Weights of a small transformer language model: 4553 steps.
Each number is 128 + 24 x the weight over the matrix's rms, rounded and kept within 0 to 255. Layers, rows and columns count from 0. Numbers have three digits each.

# layer 4 MLP gate, 1024x384, rms 0.0347, rows 745-773, columns 288-383
160137163128144142120134089132125114134134144158136172119114106153166110161123127110146099132135115120109113150147125127100103114150108121128119097137175129113135126127093135140118110112156130118194116168103110110125150106141140134111132165123114123118105109134082139108117117133107125144
132098069176089102112135117147133134126108150122139119126143144138139148132117147145177127086166116098140111091083125150142128106098169085126106148116131079159123086127142082108109139161135147112158118126110154101100073160100146110118158110110132160166142154107161114163087134139114147107
113170129140099133132103085123113144120153144155136142106090152142124110116155120090121117116163163125118172127171111132132204122131118100125140106107084132171142152128151154090112150192135177138165131127148082132080090124114141155094109099108097141147120105131124124107111131135145118130
156076157117105105142122133121126117121121117141157162110084157165118141127131164131112133130139128150116129118152113120153134161081099115117131123087163106159132164128110142057119071111148159156089110145054128110064128107151145123164140108151154097118117129108121129120114093128113150125
120179154146167143094111178109105098151112142125090141091156174136145145117111168146127135183186103087136133139124152129136114102150161086185097140106117072124132113127129112132102171171144104135190125116115148097122150169077098170123111135164132141157162128120129133144147132132129123153
123142117112107155141108068123147144122126117144087146119143123161126099126102112136138122050096124142128090117134146125141131126137117075134140151116180132134087145123145115090141120133118077155139127147122198119120143155165077119151133104125153158134129088126146099089104075164146109090
142148119111145132137130110106142156174084172132118150137159147133151110131116112137143155125142166130150125147106141118148124101105148125152131123076115168092143122133146117170152175124111107109086113139129119118134131116167133110104076158138127147115131112134103133118158149132122130128
123151113121114098094179112137073148115094159153111128121154142136099153117108147128131143127147076121191112147141144137086134185119124139160104131120141110140093117103138093080131124128144107172129187128125161137107094121173149120155145157136105090138152111164198138152109172142124122109
164114113145117131104124123112107112132163138080138133141186145117124106159134200124139156173141148106128135146116108140155108143145160122151090108139185107136129141088110089168076095102109095128115123153084181091151112115122113111100119151149130146137171095159106119115111132137091168087
120124142107130161146127114110157142141104148174097140135157136112126129189095127133151097122087162138137136070136125159135110114104146131134128153124156152092155103144135097157165098125132104119162137122173173131151147120133084080113099112137159086114144119147137125090145153121122130102
130131121175137127116140132089112144087139135152128146134135110150115134137122097127127120150163114105110120132141125128132096150138166123132148139120140146138084119110103108132151140134100115159170112022131135120157100119111114167119162170109106125101150143141141118112124141151098114132
139146073090175149130132130138091102104139113122132113094142155134114125128092117128119141139174082171123131125165117154167116137092173150106096142084118116100161137077134091125087141126139166109137117108077174118117126130181074162161167134154176142128100154119136155141065135106149119116
143150093139105092133084135124100109130134149123131122117093190122109120123113146123138070085115108148092144167099137145153145121137140137107154155145096121138115147137124098105082147116140103138146145113108138140080125179159144146098096141168171114135130135118153129104154154120145101123
126102106123127130132113121090161162159107135143076108120165130154111123152076144148112118106125129106108080132118100132158141103110116101162101127110098109082139124152117132157147146140131119124123152139118141160095095103114165109106103094114144124153153119160138115146176117161097174151
157124137142144134093157158101153129120127144097123155098159138116109111158123114116126131112086094137185132128170107098134118109147074162147092117115143075145153133132107114128139100106117149134113130095139126118155158130129164073122104152103153094141145130111126168080103127137101129074
136111122172115148125144150104106139085136105109136070118148149141099125176109104083082172126149126138161139125118128123146116103111157152144112110159112144143130091145145100116138159133114161094115131101146089168111124118152159133164077173129147137098123143159103121162090111121135129139
145094122107101149111133105162083155059111149070119123124117115100115131131135151111159131146135115157128123152147130131085129098121123144145111111143163122123079157099163079130106113123130130118109143128102121105081085115087097103126112085091127099131129130179109120122136128109141103121
132131112124139133081109108093099098133110125132127118143097182143103117119107109111119081146144093176139120118147099110150103100103145096147125129104115153111145111126170085135137149121122141094106150135126126115138092159121144131128124131145119149139144133148104106137143175136135092161
177128126100126121114097135118129131132145144112117131126110130171117126148134174124175128109096181145094096180121123114105099120121109139127120128100112103112149140105143120137105160088115162112146171099121117116137137147107131138131125143134122158153143156114076116121122104156125107152
131088124144149144129110132128094134138104109134143119098138106145158161098138152085095128125138133127126101119172124102121113177087126130138129136109128120146125174140131152101154138112132123161147144122138143141159150100070138134136184118107138128080152119119098142136128117142120127140
130130150143146080143144150069069092117137104124114066128111090129081125096129154050117107150105114122188078085166142136109110117126096212136138122084119140139096117157094132176168119099113159113174166119148102102200136124090103154170092111114073132165116113142147122176119163111122118155
121107141149126125133128117104120128077137143146121116147130111125129132156135142106095133127164121121128153140105121152146126128113116146106075140146098142147149147153129115169173137108138139154143157140129109108088143156138107126091113122140178086164116123127132124140144136134128153158
118135152138109118055137091142113127120148158152075111130118137081121142138135118144141102118173128160192135151099136164165115083152116151109127104118113158170112127115133142106168100179095109186133158107157123156170098193124135120130109115123131157099159136140127116143132120146138152173
174125087140127125155157122110112125136111163119154116136088107117123108078069130151156113113111108152133069144100102125085119103137139133136125121108182106146187106119109126148131119149074103145138099113146144125120123154097149151120130151113128117153196130115111145129113139100183098087
171162143112129105165158125126126078121128110108116084138158127135109073149131116111145116152139147099117124138105144144097112139072138136136094130123144126170125116078113120086130127095161170090120126115178103103148094184128145101126131160112150125139113149141149127147113101118111119085
144124101114109142119138180136110120170127145094162122117069105153153168128125153120099137146122131123102114077182110122116106148093123104128109094098128120131162138118142126132144120094113113113081088131144145142127140102102109148132181106133159102118153150105159141120114134132122135143
090130141103100155118141098153128158129115093111139116165150127193136139121151168164113129105156162126177073095110133117147127113160152175122129097147128126102154105131113127122114119120109118173116153124100142148166141152123154093139132133134149177128150117138109104177108127152132154106
121120140143124155122100138138113165133122139105117096174114118095131137130108132117146103155088081131124140160128126129137113113083159148130102116123165128123162120124157096145127121119169076133131144123145123124127117186131114144128107120162152107091151095113078105123106108163118113165
127139096133123131101143154145131127109124153164139119151155123177158126120138130110150147100112130140134141096173087167094169096161106127135118133128061132135101117130168125123121180129148130110105103097120125177107091101161147117154080144115121145139135135091143137135109120116139155115